python train.py --num_hidden_layers=16 --hidden_size=384 --num_attention_heads=6 --num_key_value_heads=1 --head_dim=64 --intermediate_size=1536 --vocab_size=2048 --hidden_act="squared_relu" --norm="layernorm" --norm_place="pre" --norm_eps=1e-06 --positions="rope" --rope_theta=34300.0 --rope_fraction=0.5 --qk_norm=false --attn_scale=0.125 --bias="none" --tie_word_embeddings=false --parallel_block=false --init="uniform" --init_std_qkv=0.0357 --init_std_o=0.00631 --init_std_up=0.0357 --init_std_down=0.00316 --optimizer="soap_variant" --learning_rate=0.00332 --lr_mult_up=1.18 --beta1=0.95 --beta2=0.99 --lr_head=0.00694 --max_grad_norm=0.5 --warmup_steps=200 --schedule="wsd" --decay_fraction=0.362 --decay_shape="linear" --final_lr_fraction=0.1 --batch_tokens=262144 --max_seq_len=256 --doc_mask=true --train_tokens=831300000 --max_steps=3172 --dataset="wikipedia_en"
Each number is 128 + 32 x the weight over its row's rms, rounded and kept within 0 to 255. Layers, rows and columns count from 0. Numbers have three digits each. The size before them is the row's rms in percent of the matrix's.

# q: layer 12 attention query, 384x384, rms 0.0826, rows 21-40,85-104,149-168,213-231,277-295,340-359, columns 96-191
# k: layer 12 attention key, 64x384, rms 0.074, rows 20-39, columns 96-191
q340 057:095119095089050121102149160107133180124167183168146125144099072128151182137143135191104184151132140121092122138143130157135159181172157108146108111177166144141101165165195129178148056189123144140132090126139116147194185139111127120076159149139184147128123136137122126149125163120144111140
k20 075:110118117121111133109131082153164155142154147106122171099146128097113097119062109143122152101116193113100131108085126153129001147129117131131152103158099138107179149100092157127120139109107166082196096069153130117152086088187143162138184091091178110167103122143154109112100132153121096110
q21 130:128145080125110168145081118159103119103184142115106198126151188116149143115118110113116140132103108134102111138104144148158109149120090110101125145132150160098143166100128077121110173116148143147081176100159103077078145071177114131113110108130111163170164094156127121075098194122160125113
q85 120:163145114145106103126055158127160167190115146146110142075169148097176102096088115118123173111135146119126106103154134150097099106174161154081094183106196142130156146151089125105149143151099179153123109154152067066052130137181138131138073164140118100154131099120101113152094142193170158113
q149 105:131125105194135173108118201141118160056123158147135103149103104156124175091176110108083173112147126090171077133154144113108058112117102130159156122136085093084133098108144122181145159117176173161131202118131149144150111113104178130106104149117176150176148123118079140094117203102169140165
q213 137:150151100158073171133110180180152136170125145125161142112139157110141106094100105134090144086119135164099112156070116124169090157123074144072150159180249152129107131051135109156143099134104135134123149084112096121073136089141132141119102167142105141131146136157090146109136146113159151152
q277 063:146093109107098108091124189067130120143096082143131129117083085149123130141145186119122134106116188120165119039174102128106114147116139104129139141111103112147150129156140159105122115139124152105089108170103144161082144071103131130158187139150113127132095160147126138060099191098094076143
q341 088:157117072154068149137137137165141139160130097129132139130103067151087135135143117154102168077113138149120096106140078143151119168125105122140103093105147118112164106151169133042137125132113133146105159216143141138145101108095136146075142215198178099101130151187137163152103135080184125167
k21 059:111116159085132116129116096033113151116129118113158169168105178109089165122098129143122174105105083156148147173102117086159101112192129130085137170115139115150106107106146095099092129136150145130196117155100142117169161138161093116172138133056101147115138155117124172120141184081136061155
q22 119:064099114141205156129098136088115107117141098094124107186143114162137180120112116142135112129109137068126086141099085119137135148139126165071130106176123156130104071138177146188104153143147173138097128069096101155110108113163147142060192111151118141103194108148125142132125137155145124136
q86 106:151171128149157107110097136122145132118122159173132138189113193081066124086177103143101171130152137092133084147061129145097068119151063191074161117078141110149055161142130132227171136133103181085137096196125097145117137162113156140150141106079054148119165119148125096121123189113139095144
q150 101:161156188167181135179116140072139080077103108060106155071178121150171094138110152158095138129141173105157088134186128144102111150149137096143137116106097135105151117071162136198120096132102139161144169111102090159148117066165109135140164062123096153181132079188133125071145104154138117114
q214 119:173111172147120089146074182123133109110191178084130200139124138103133160076118136125097075127128180124145087179138122132133146169210101140083128124129151177124137133095157139178114139127139151117078099129181135181149123056094139079081163104090125138122127134155160136119113196149153113140
q278 067:113152150088142089097141187072084099118120127099168166109138151108143151121123177101110196109052192104113139093132084130155126124108119155084158128102084158159173153144105109107142144158126181100118118146132131093102183070143147100175223102165077145158112157158133178127096152101137115123
q342 077:158128134177141141126142136156115086115149075137171139107124111088113084141142115119109131091039109141139089104144090085108171139164102170148059108100156126148156091110152068066110164131106140112149107194180132092169143112151100158076098173150139135098194190137108159127111138117155153181
k22 064:065142112055133205199154169095109158112101158136111110158108166188067177145084156161158148108176112154118126121121134129123125150205183120180145133108108118130165100159156154149094139082137136196161180115144142156149138084142133125156131167117161113147086115085114122127108137104158101078
q23 110:029162116086147095136098106171094086146140137120164114105108180149108204087107089140128164136066156055086139123138131148143100104111152088105127103168199186144091159104134120157131067196105123113122138120090161117135132121162158137155139149115083126141153146111175097163157149093159093130
q87 105:125162116054129162140095123158125125143128163107152065068169103157111157047084087134128173067124160084137092116121127142149091110125114124074063141123171190127117123136086169133149138142092103136131092117158104102161142179154157108115147056081122102176166153165080097146135160134125119153
q151 094:149135174151175121173109145122106132073171133111115098115194146191171167136139116188160170187111055117085098165131102136146111123116159131078068131137072143143155170071160129178165157182107156135132085064131128156136117137172115138089194113074118125106143137158143059116210110146176107092
q215 118:110158172156129103100131090123155111116128155125130070129150109160139155114069088146133098117097214079116131136076113173121131124110148141128164063187135093160153100070119145122117108144068099106128069149101076061164158118185104182091122133182143076142152156087095092159158080182099158130
q279 082:145150145106124104102078172169100170122118149126160174144045176160124160121066162137058119109096188150132120081173118127158119145106148141112137111134130138194147108167174130104086112131096123121097164195089203115074162177071131155113156139170140146120131161114145216115084122122128129069
q343 082:091109110081179109100102121151075133122150175152124123118085141124145151090118070069093099111136116161112145122176155183137102059067132118135119109135127088157163130100128109115150117096092163146044149153095126120156154137121113142155082221136146180133138122166161148149115076091098103083
k23 082:156108083109129123124147083182133152121169102113125097176153131174166125122128120157125102108130059170135163119092148093149154130120079163150130169144129233131091129184140143087134141178131141151123122147122148057115119103110126090142113135172077127157166106082114091124155067151137179136
q24 083:125097182142094111165098139078105158089142095120166148097131156099145145132210180091148147116131169162142063118138173106106078088089096084139120125099109107141202130088123099090065172101138128103123162031151128148147170159127112138155082113128088110113137170147169120108102165071129123109
q88 089:147108127165080096154124165197111146135135141130146064102124167107163119125125134092105145103119110196158134196148122095103082105139057109083140072097156147125138093147121142085106164087148177075078163115185144147139157113173165095188142092071124136181087148129155159078112127128137112153
q152 095:119138131094129173176151163124121174117205156124125115165193163143094135135175070125167066102177118152122128189189110125132059085097154132073131098034097108124136089105093078085142159141143141110174139106154133172143130114144133169084165151078099120142119109154168168069127184108168099133
q216 099:134113081124130112157134173158169137120104108196123148132114225072079123104147120112137137167081131133190071171184142133157079093065143153136088130122177165142116150109161134177110100060163161163160194125195113143101092099133140093172085110145127132142120142158194135138158151122165135146
q280 124:128119094156097144143145085113120113200181079177122104168132141093103137105096144147176106077117126183122138170122098178101109127121109101119145130113119105115152089145146165166098115129157097195148109137173128141107148143102142166125130149163181156089117131133160133131153143104151142060
q344 102:100102120125099151122090084115171162164193095173134081144126153066069157110102112079157083106139103167143139178096166174106123082129157104143167111073067107123135144062187140149115096128133125161146165125174083120153130145110157155149125138158157163035125116105131150125163180134142133099
k24 106:141109121131114145134154160063141088119127106145132118172137132181154131115141160149092102102152155135160106162078118094135166126113106089125162152135083159123181082128133118163131133182150095123149119119106134141154127096119142150102068121101109168145082108097189074150085119135125086121
q25 082:109140128149091111102126135138092042138159128156132094134204168116084161121086101130083185132121144139175155084127094152162128134098145186110127141167180132057118196116153103157116115150159159122118132118151125087091140142132140128059130133121108139148135138173156080106134178141156125153
q89 080:127124126121180145143146098168118108120158189157085087108069161115131094169143084151148156230079146090155076138122126066119126165114132124080098145154153067147104160115124149077122180142123200131111071127110143073094164122125124120088075166148127137073172075119106132119147129129152124088
q153 100:111106123130126144137059063153173101096149146120158105112135090211105102201119113090127116079110183146134163126146121136118165119122121134108127139117155123187076131093106087134172120102111145070102077120165106130104115127147170087091139105147103143132118145105113054092195147148123190143
q217 082:148132147113089107133139135100183090131150149124086099122099105133126123104104122133142118099111078186132103108105149073160093131113183101152159157147146102095129137150122075186113147099179132164072096097096164180161074077129171154107085105093087203096155071172143116102134129119134159143
q281 130:145070124150121142156129083128159129178171097132133125111153103145102095131123067143121144178140100152123139147116178130161159162145041115086139105133076038123114141085128156178114099114208134116179104139152109164098109176124090150142097163131066103070213103155220146095179141148120171168
q345 107:127087140170128153159122070108155103164144148162113073140162137164150128132146047116075053180129147152111148189081163130165152148091062143127169104160114089166091135071129143192140112087175144144142116148117059157071097183120102141125110146112071100067176089150158142101194162145146062213
k25 107:128118136136089141119107143141119171114169166160115142107108114111150119115151067116144114177115174154116162147137133113099184156094079113106210090132136092134119166125170150158110111123137150131095146110081155113170153128173157120143142127135084100099141119127180131130114119087202133179
q26 077:127129148146108091189171115170124145120186065116119129110123148139096136172176168161090073145101138116077123136090128166085126125127123142114150124150129151118141130132123139120186187177088120177123143169121101152122088127104140131171137116171112116156148052145147144118127135089122153124
q90 074:123138162153132088068072141120146171191157098130151061122144109147177156137091127079109139067193095074128124111136109088106129113127081190116124118112113156113167127165110073131124147118109134105120162140130096148134103163121169068152110118137090101142115148142101144125192113148130072135
q154 103:106131100164098163133147127180140079121109098166126092112093176149129130115143156066184124154110109157121116157150138144115160126092130098118138090166137154164113064161146116139114048139118175156103151153130094107103147125192181120169131104133145165193141123097122105127118120084062106154
q218 083:125107083196135162087114142134134090100149086123140157150151181060115124139174118105028106076087149093153133097130129145113084106036108109122103106064108106154138156132124107068137157136093120065160122091159147129136167132078096171132075087100079168169156160164138122175146152127190182116
q282 131:127189136118177126149157159170148088160074155100119145084145088114171181154148112172127155148124180152126097114093128105141146074112106160137125182108102100149088150120124085191127024143144107165118109155180119137158118156158122139134166161093143133125133144132134153166114137144183101111
q346 110:138157162133089135135158198129144087160112136112141143125141107075167169170186131134143109159118206145171179180100169086155112108131158124114128162135111092132074163138120121138142071138168133138114111141144111142144092128152134134141140180091165189120103148113094154092117158118183114081
k26 112:138169091128090124113163144152122147126119193145166156087073064067153125127135161130193126134077177150158094140140144088076159110106135157169117158126140079116141084125122092187148105076069130130098181154135098175140115168122154114074176105145101162170117131157141145091081119158149168113
q27 075:113128171146103137142138031045160175155103197157040106114105142135138143097140095159095096169135111136185085113091132158131109127100174146133130088089145120128137129229124119161119126071050120119145157088122090163123111112094139161078092154155150134179141110188128110115111153152128196129
q91 079:150098149167144178126168109129147072122173168108157108129110169124148094106123138173111110140065177084075149141142111113091098134152135076134134114154134115153092166140122102172185084133161096156182107126166179102126145128137161124078197093177080123068162168125098091107135166154053138138
q155 095:144190132118115182104106113166034187146103138159111104135092114075068181108110149147045128114170115101092077183102113145121107184187109131152092110192112098159111137147108146168069189168088130093127167139116192169154108190127130138083176159133105121107119040111105156158190108175117120186
q219 075:157111093123127119144111112127118145153162106146135157083123164091215161079080129207130100171152168075103120177150091109194146117153143119154142140111093121166132101120139137149114046147167068112164133130167146121132160126140116117118142118163098118113115135128100106162143118097102146136
q283 147:115146136111130165127122103113164106146146104181155125106088175088158208133138110189176068163141096104142118105169078079092166145142131171149092102129180148125167134146149089136077057104127167079086176113106168139102176095126156112110077095125092095170124078108141187207119172130083127136
q347 112:148208130152146164099163069094180151161115125158160124110098172128126197111131102193133125133180112098139087105175088101166158109155157177167088117136161130104151086122118093117107061114153119085155187101132141128113138127089143115071133106163067102141111082080133182212121142126054108149
k27 110:141184107143096160186111096196138114088087138176193102098113167144099160173073097113161162165170101145129096187156086162142126131092178204101096061151144142094195151084172179093160084051080134102086093117088122142051182056171124113134099128061129126120132135195110114143113147132116131138
q28 080:085115092111092095136135148115074131110104115152159073084166086130056159129145117110141100118130172134159081156149112116101170133159130141122042119183119146107086121135152147095104137129124082159138101132140053156126169101126149086176080137145150124123186189112205090149175203117086122116
q92 077:114175151158147134113139152127104104130109157076095107142156170135096089116158120097103082122145078131131199096136083173096126181069154122143136094111160135107148099107067112152133146068109122092121119104078192073089108134107117098115103104153134154111107087087144111138105106125143116073
q156 099:062143089107118096089120111101115147125163163131154142183161139172073132143121098113157090081114105119118091170145118179195141148141072100187120074115156077140114193120172106145178113137094109082094133104125104120108156130128082181193119145117162145110145050151071067124113066087164089107
q220 093:121117140150100112116112099138157122108164110148125098120169153146103182162074100117064114026130149100153164160149115149097184158112199110159180141167086196092128128103085164107181111091109099158096098137130121105127144111162108117155109128164151072111139124059145097103117109128093157115
q284 141:114174158122118036149134157081142157202169114117128149116192168197150115114147074107122140115065182099106173158122096131128153157098090123143122106113191142095077119115180074100179178101147098141114152083125132122067121102100111116177137139141162111123105059148131135102115122148054076111
q348 111:101163147129148125134135157092115120198165089109130152169120174150114114185078072112142124167145224101070194123167122113088138155076131080088126150112142118133159092142153060077161132099127092128138154137075119134094128087068134181148129089138135153160092099163168161126148109126052054140
k28 111:121111177098110148108138163062098132195157116128170083037140116118156127117132165173159133150053129142147115136146092119136091087136112106183129137133138136146109164128170139132066121171161089156123156147126112107112162131148150125115137132127180083111115075096139168088110150134134132096
q29 079:129128142180121091153102130091170090179078100067105098112075106116136130121150098146128142140161076153148177196133164129085106184165138147098131144123082101162143035203101145149155157135157136141099172142125086100165123102183133067151171103033122139079135133003123111133099093094092147106
q93 081:126117100135083085125158137096100122087126158158122063205169143155102151183193119124149136178155061148158110161077156142127115160129081193124110157103159155102090113123097141176069127081145172113121145108098167145192120095102133141166163146113118124122104139033163157113143154049157085124
q157 100:137101168204095130146125133132149117176166089099081171135112146142063162173139158122095128172135143089139176150148172123113107091114149157158074123129095131147076135096097121116148136142166121149138181116098098139190123102129147130135117126157111116076142152128169127094144081123147141103
q221 085:154066101117084068144142161084145123116088149160098125121142132140113149213203128112170167133078121140083101098133158092139161133033113156130112136152178094168166114147144097089138133093160142155114176148075114175144157105085169109176146116117100134121161082142135156112128117075127167144
q285 138:115151096116117088185120087107085148130097160147154096126151120162120140192072174111107126130146157104150140158117146079117092076148129112118129104088153198135151139109128143109181132130099106175096094119156136090151091078184117136160164084092119185132146098140077170083169046165194161147
q349 110:130173062138114105141156103126099168174085131158175113157137092105093173147099186150057086127119173096120160150121134099134122090125125104144151072123143155147178061144156169145194150128107124158117079067147107106146072081154109170150198107122118151115159081099083151111171102170171146141
k29 105:146128118135095090112109123136138117155051167138110164129120142093150119100098189165117086099094102135118142123067210145126111153115096115126085112154144145143162122083097182140140063150070146117170083111125055112154102117133116082109158138074145141115152057164100117145142068152159150135
q30 079:137108120137068070136145092092146126111214144160109104173108188159107146113203128145074113119132138152118143213167083126091087172067139128156120113135084114129105106128158145109119145135169158102135099091124120099173078100153139120120083116110186177093176073116126117162103117137197056120
q94 068:136138067045179129121082091101051144124110109138117148103169147135119116106083151133110153097151133120177174127129091126131122097157105160093133097061093136071147069102148061160113107115123210165155097134086124143120121148066110128116078147181115161130147122126175160141094093051069176108
q158 099:108123116124165182113186155166109124145089075121120097119040193146179175159102145163103053130147096122124135167147135147137089127169158084140093144145169077082160140088122149205066194076117145128132142082092145087117109133095135074172061154161066138138146127142110185129114123146105115155
q222 081:128106106105137091161076112115124165175133148098167149144208195164194126131181097133098155057135111175114105132141105131119090138170134120087122107158184110137181119150102154071092137132148134091150157118094101112138112104085118123201160133039131178157113159111176184137118151124126124110
q286 144:106139116159159147149113124163132110149078133120142125106116121091120138084130129158133191098113176119114123085141119163130154150076067112134138116127176092118143176078145125134128120104087092163124078145103165099150191159128112158137174097128140164111178039090095090092128168140134131187
q350 103:120114130097143107200101145162120158150105082100179122106140119062102159077150135155175140118070148158158112128152154138172100123077072089132135187106210109053118156141109101120158101136124091167128115114170117127134222155145117110140154128088152111108176081099117119085124159115108093170
k30 105:099131134093114139146140128149110135122132181124156149097125125113185073135121139131099087103107126177186127068078111082132081131124084154100190097151119090113178112075075135146117104079108149125140102091196155104139153110141161141144168159137089125166117131060125103095108105143143157100
q31 076:103137146096127117131091143111140106128142180145161078202164133143131107127136100091084152134123053165158141068115101080185146162205091088146070175148156127065114142130122147167089082132107131181144140077212144102088193090205088139076178097069136092065127121151159127122120167159192106117
q95 074:100167122147150120082154154142123126108082147159131097116177139144202097061183071089133115101138136137162120151136117120098129142132101105175121105144139113139132138137123114114131103117155088184119162149125198156119106077204099134110164141064141160121174134121147124129121074095091154154
q159 100:115138088099114127185103110161092126142086158141182148138233118167144087133131110073108136130095160164180123073096152098115175121168099107098058067140159104131116081152077127133098064116094172110149092141088123146149137078123109130115126146132140123131141070130135142149119112078118087142
q223 083:125136143135107103099119151156141099128115177126120139156147126106117164141101126132044162130135059130155155185152096127106160166131119138122115082159176110109125178135130170061098126174172112197097093127157120109139143093141105121099192049087116088141156065154172129153127076142054182149
q287 138:149096143093074204163150128149091137123161183081158137134146134191081091090098152079104101138060102168151161124136142163119095085111096142130131128143175087102154120092141144090158076125155157119129156107227103151155189104146105102165174090155143124150120152150180094081150150165126171139
q351 113:153128145117103178126123110153118162126146193111114146083125133181113131067105096083117145132097053167164140139113145146102140048137107184166172106120161111096162157087107161101167063153158159150122135123204102115137135129129099108121169068102141114080103120173158109112138122159110127144
k31 113:052134132103072178159103154103126140120145093121121099116071176162132192115114171079089120166136108174141161107109163090106117102126101177167096166102130054127166158122184154120120088073173119103116082123166112111138190181137036141146117135105155139135137166089166093110169152113129131135
q32 075:085116107132159050167123138029118158150108109131112138111122080101232165140129175180157138123110081157121127147168115105115128154090168162141149100120087143155139148115038132140129131085104175120137145151127136149131133105133135155170127161094118126137093089083096172103102131141072098141
q96 076:106157132102071140131145130149131083183111122113128156102132140207151175165201159159138126147206181226128135118108109104159160173171099174095119124115100156155127097129135154131157120131124132143100145154125156108134148103124166100168108134122084136093124186035196133150154131143136194128
q160 105:115141131095166111200165100114137054149125076149132126137125075121105115146082166093126109176126118142128116118117117078091108036116139130098092165134155150135136135117114081151161139156168153102122148170223128148136122107113088117152190133129132083123117144127139125115168052168112177167
q224 081:086166082112114167155199103162167106157165089141127136119164159118092186169163212100136092081136169159121113083127109209143153131136161165089091130137130143131145124168139157094134096128135104156123185138159173151182188164088169112119103143118143137109126132032183098148122079108114155101
q288 138:098155118132124105111185128076166192148097127139197175142102087096128085103149077115127120182073064123075149098119177129060114088082126168110137091114136117127108115073121162133080182112143124095131099089194088148052130187127117104131090133067104140122154155133132160143183105170150224183
q352 114:084151095134054138143207151111136105180107106117214173088111132098076131101127107114099127138092094078110120121090164125119136129126227136140115082106097150142153126072128137090112122085124163141119082178155159181086138197116122107118103134133119166133150155149121120111134093154148207118
k32 108:138149081135149154188157124143108201130070144109153158111065117092182128104124068147126173102102100135133163095146196128119170048178128105099112106149139109145136122150123164146111176171167175151181100150149117142135117173077134151168091078117156135105148152099086169146161124113177168082
q33 080:165111148134120120066132079121161113115137102166169103144112094191160127145111112083173098129153053087075083057113086130133105047062080048140157113112138122092131081109144084068122101098099181137163133137125142144123135105124139105041124165101152070142116106125101134084175117137148180168
q97 079:120121114093131163049125138163127163150058136148107089148132121110078136156125130142104161153143189101066149124132142096087158116098172135156133147142166137126177190034143159101127120125131107115132087155117163032102144222154107153132106134185152178117140140118145117183109132080135135146
q161 097:143171073084145092123170138151141166157148120104175126107150120163107137170128112137126059100103133127134097124158116117105137101108116157136141112154136090151146160117118159134171141138097108172121087116144108074140101172176102124076140210166116102151111161064134114137101178099099115152
q225 079:084164165200130139112159072138182154169130186160115139134133111110164147096125117143093174142096117126120125093134080058106147114088135187092158141139178133083129184096137173194058133110121115160084122114139098048176073144126178083091151095161158122137119149137097107138150113152116134150
q289 151:106065143124097110194140087150049135087113179138136092167168112145103095071169137206204134063133094201102126138118103156110069145129093150145118154155094135098089097147138081145134070194107119117124137076152107049104145154118102195115062140054178109145079053123117164095154155089196143112
q353 107:097093149109110110177175101176067168108140127173101119139185111109111090080143169203188155067165118133098133141118149151131075139143154138147153138142142122145082089110096070130172133167090140157111125092146101076102165112096153137145122146101202115171084033121102110124138151127193133120
k33 116:114061165141222100134150135123070089152112150167137124135174108142139063085202135204167076151112095129125141092120159146127110133145133138159147148123132066077135118164147120159150123189123097111115164114125098105101103159136125134210166174111069059178116158083102137126176083114124164120
q34 090:080102198119136078114079124116081130159132143168149170095122128144121115094118080148112169114178143064139080077147149103170151118104124123131093125147149090104107170116092178152149140171147150022143105161169150118122142150137152154115137160121152139182105126158082157125138116138169101140
q98 078:083097155047145113113106153147135112152111149144167166104150167142119123105110115108185135121105134055116110117104131163145126137085140117131112160121158152095095157088127146150029096148108175111136116146129175072127157200193138115146142134112143129163121167122144207144165119137068107101
q162 098:107123157129108104086132142162096142122080134104076123137129071191163147158211136136153114108084101161129130092103167162130204142129166095130098143193130051147128129105175137095119154123119095136125084053127119131131122128161149131166112133097127082137119108127069139129131105151087158143
q226 090:118158159102142124093132126139124114125080125115106117139076084101152115122142108157170105047133140131095182106157138142121144151108182110177088100185102109120076110228140122047088123150103088152128151113138147148132140117157106177125169186165121106132179097121121134180188092135106178160
q290 151:187103164163099095134131129136137132100105159061126108129066116142107139194132116111156172123153179127087143200110140157202105098101146150175180163150108089162179117158161138134121158123102147179133147067108082151129144040143155141060192076127134143128088063167094175146095069122122185116
q354 103:164121160138129097090146133172122141126074120059131115158107111122151107167124106144157136142136149126098132174164143148198071116082139110193164139128136127160134107155138108104109127107103088170150124101070130136147157084143090154070143095086098141112104076170106203164147118044118173185
k34 111:136096158169144188058161077108117117147079129109142054102074142171121135120141147147095118210137126138107146157155153137148142115141174151149180146170113144145109109082130137198128129085103103152167109057115046101175127039113132151148113109136135126094096119163147125116118146118126153120
q35 074:134130126148136060132114166083173122094102111111064113083109117191154120119101112148125081157093137158148120152108144117121136102199203137135103101115151173130077144084174137100096131137203126086100138175087100165150115147102175168190140081115145209096160139092103170137140134062144073162
q99 081:129109112130080086149074086120126141136147121152185086111152141100147150089103144163087099150112209164115111166128057113124113141150159118126108164108154131163057135174122083151123167136178101096134108099117141182108162116169131153161103103119211165175146101100116133114105095080159123127
q163 096:127123153188185089175121126096171125140104145167102106171155179106106130172122150130072101144167162151155151103153123163139104156049136172150196134134096170152093133114228076137143117096152124160157221129095072131124096114140086132145101142160160121104169080103098126212122141141155121101
q227 079:183060079109147095096103154081134106078130133161150166174125105156109210169157162138092112174104125149115101121154128195132137115108115122125146103101116141150143118123179075115092094102154129132158197097076124123103130161150073156146109122130190163154101182099098170098129161124128164125
q291 139:124135095122108177146129100058110110102171119104136083119173087113106101174147141133115080086096120152091124114115108139105136147140179161146130180091120125163024163084155155139077116108157120109137161099161109121154124148067101078082118185116124170129121140124100114147144120182128117143
q355 109:131112113094133163102113113093107104122112139137143091145178142166160085125135131104154068086139087158077112126109120118126128148162193129129144154102117161188084159108161128089076095102199090139098141073124075145155122146122136107116126124078188159130131139122131157141145124113093113128
k35 107:170154134180066175131091116101092130139142096160136071079073074091131120132119111091111128076194119157100109167150127184174107114130150112110140128162151093081064152072194125176110106091128139175085145071136080109151125081145137084109086160112141192137137210073157138143161189136110165082
q36 077:168114168119153079126110155138106120106148131111106197149124143105137170120134154055150135185151139144182184175118143142123098107079107108095119108092142115139109115089109130066111144147156106109143135115204103096169101123108112107144075103095140085147080094209121132124094084107124158137
q100 075:156111183198095126116120142078133131111129151158079141083161143067132083129126156065144061172174144137086158138132093128124115116148101175117164117108175121156119100162176047098145091101113108185226178147121115142141132140156098125132113117145089105108129115090168103125131088091149127129
q164 095:174169105179096084159200112115107145102143115136129115146109156147121103064136136074095105082093176118145110122160101121148151136162101148145140145090131125166103097140127148088069125115094109105135070166119100092130160066120058118078136152099147133150127125101118115120110167124156116117
q228 080:109150184193170167153088158109098076111093088167163125140154144150087107101119134135065097093211153086163147127178117094105148182077074143150110132107119120152151127130084134095138106177116113131187175154109094053134118081094132129140160164104121177170141145154093141122090156109180084155
q292 148:186145078112084131149144154136126140097210125117117144099114115152115078096153123092168144126106136128103180113111130144130099157146159124154142107113098131140133161109100140115107092092140099120138115140051166130102151165133119116177134106095126096160128169129117105129106128140169076149
q356 103:177157125175108129145162075174141114108175136143126160050107154137128072078137112086171160153149108126151192136097157172139149177127135143185114123131153145115154135130111137116141115072107137123139151136081110118125167153116094108178087143080096137152110136115111118099114094159231079141
k36 111:137117066118118154096137189096115142151094145094063159146138126185150106123138055153088152170102097098070151127105117202076143147138122078146112149156148133122097121118165114157105103106123154142152149123076135156061152168175154117116156095119048142133160171118061098137116126132107083174
q37 073:089100164151155127129076143027151095112146131093116141127127064126145153171134142106114135128149124132217125113149107105108079147084125117123142136082129113176106156141116131143086148166108105198114098124102116123133145047165119152133068110121095106111159120126110138188072098175118185178
q101 067:155137120124107158156112090051154101086088127198126171190133171135089115127149165116131118098111091108109201088127130127162124127162111120066056158121132074149141105141109114064129139128139143154129138095096142153153124098153167105129118096158148109167118103097170124144161147096136132135
q165 096:097087116177124096146119167160150079179127148143179094128112060157097166128144125113098127139132147172147106164147109093130147159082121118098051203071124160151100168103217126085169150116082117164099132139107167138106102157192149095148089159141067134163140156184136187136159166169183115132
q229 076:149151150180123120078115122120181081080105151145098144061160133085086157141164127124112118144119125158115153167095153094126118171127084165094081155107172168169123126161152151109129158154124134131099121128067144145147104114142161113113076153133121080159136078091085111141180113113160117108
q293 152:120152136099127090141161164107142144154112142140101116139115142134092121112087109087153131116115087069119155161164130155138108117084138152078097117149114180152141075107174106087177049112168063123058163189120176137099139156173054123098134097161176157128171112125091111102113110157108136129
q357 102:149120149163131129112108124146146141146163209122147105141106126162149175104134122091127126160112064121119176110139126121102157140098132159107107166138103118148117082137178087095180069150142105115073145159139176085084149144144070113063104094153162078116178135165114151113102064132101119160
k37 110:107124107147131046111150129168130138155204093154067150131126116113148077076127095081150159108099084095091135089100158113131088130176167153145080140125083100131154161107159109145142095082187120162150131172155159110174140062137111094170185123157122158093111128168123122140067149145115092124
q38 074:090172124177174147139091172076113149136155143165130135097130115076145118154118103136101075145172173165152135192142126138131101132141117097150092116122094108130105084176191095183157150083138138173117139102142150178108124089072142133165141174148186126112099154142153123079090119097086115095
q102 074:074112123220095140163155133124170136185103145127143128130119077163192163095157115097064111117148098151074146139084132134185164140181156105161165061112099121133165118127118063121165119101086091188110061113150147112108132083109122122141170165100134118097174132120146138123135102123159133154
q166 093:144166053120110077183120131151129096136136106144154116136118103132135166147103107168147118088121151113143121117152114138092153174145185042117139118085080127166178129156145088124141166126145157166133101071150100109075111125157130134096107148073071163098133133100131121125091138114098093118
q230 082:133125122170083118124107158125080074097141135131109159171136115120066170102098115141162114083135121124137202101153108105073115105140086107121132166141115148197135145122151114094083152155149211102168177148060097122114165112099142076134118142028141141127122156136180156110169194147131132152
q294 147:131127145130099104125121166161099056094129129128130129116151142152157131170079111084162122125090101146168144173149134136116128139139098084188092089156099138188154157174100109132085096120102153155230146148072062146079138110112110129186123194105137127149171120141114198183091094103115140119
q358 111:168087105176109090162098134139090047097074154167107111072166102135181102136100104118132110141053074140167149109140154142099135105127067114171098072137102108192118153157094121089078143106147155158194157082125108151073137103164123075163102177120141099153169105110143144168119074127175169117
k38 111:143162148101099146161143123176125091120081167104099121063182098141142143102138123117150189172148100110142114142167130106161175096105162120140134126191123118121114163147111146142164104129143116119162073148107106113098160096112190153127122135078120074167146117111125141143051051129154086112
q39 081:119093161135102114164185127118097094121169076123144121130094117196139161090144140061094081105108143111088183107173155095135147170136136097127072117119120133204126158098129157129129135082111132110119144087115123105192176081148126095136133151165100097150137098148140101096098122138214127068
q103 075:123102176066136181139191140141093165116136121126110091121093140156107095161124144097155092197140073181126165086084098139094107089095073101145080108149187130088157094118108169089121190135156146136105108083151086115170170151145137105152095118143114148078116126125108103104174142175173104140
q167 105:115115143180119103116155171131135145124147191134212186087121067077153072066072085094155108108138106130097191101152099171137144147102098113086103174159146123162122092150094100110136132139105182132092137093090147108083152099145121127176087095137128166108124130091095155132138086101112105124
q231 081:147099177218152039133125159102124101116079098154097152103146080156066090127111110136131149170192142161171085106201102169146080105192104132133109127114122155161145097092101137089081137086122092099131142105124066109113140085114090151158139095069075179133137113139102103125081141056113228123
q295 142:128090136127107137152130146128119129070146117114144163127114111140184096172176093174145136097113068125169144148197117173116156115118106053016153126127162206125112136152124151107116117177081106132142157067108090141129095144074105146123106123089121138105169130170155167144136147127070102123
q359 110:105098172180160100090146179119119136097171139118150190151120088157166108173156137157126101066136101142181157126205137162124155122101107052069155167093158196156122134142079119129068156148075092123145143087127133095118109099099152111115121094150123112100139126133137118143142130113091128143
k39 115:113179141122135071168105105153127078125129153152147154127126101107133113173153131120137060151115132153166148151174162190176132106115138115077144202124116123133106153120105110167127164124146109122136186147094157138125101089109129134137088100123135108150180126138160173118167121137128096142
q40 079:132118114112138129137140136099127134098153112120123162189131157171144098113144163072101075137067082172160135073134142203174146128139103129130203093122131143227093090151106092183122076054059126136112126070144098132161172093164127166187111137113123096048153165058162146124161164115149129089
q104 078:118181090114158155171158139174125089121119142154104104112128159106092070102179165112138116131163108171185118116135116171178151141121105116101136102152135150141149091098075168150145174103167161117119116191088111112150177149080179115168102169088126085152121144141082121047106137127093177108
q168 097:119136125135092140100072090112108169142136115153131134098098131135123132123196158099166136154111143132150148174100128182120106145064187104154156115127167100141065102134124109155076146126169121113150053128156213121110155088193075178103124137093105120126111166119090178154133145104159150084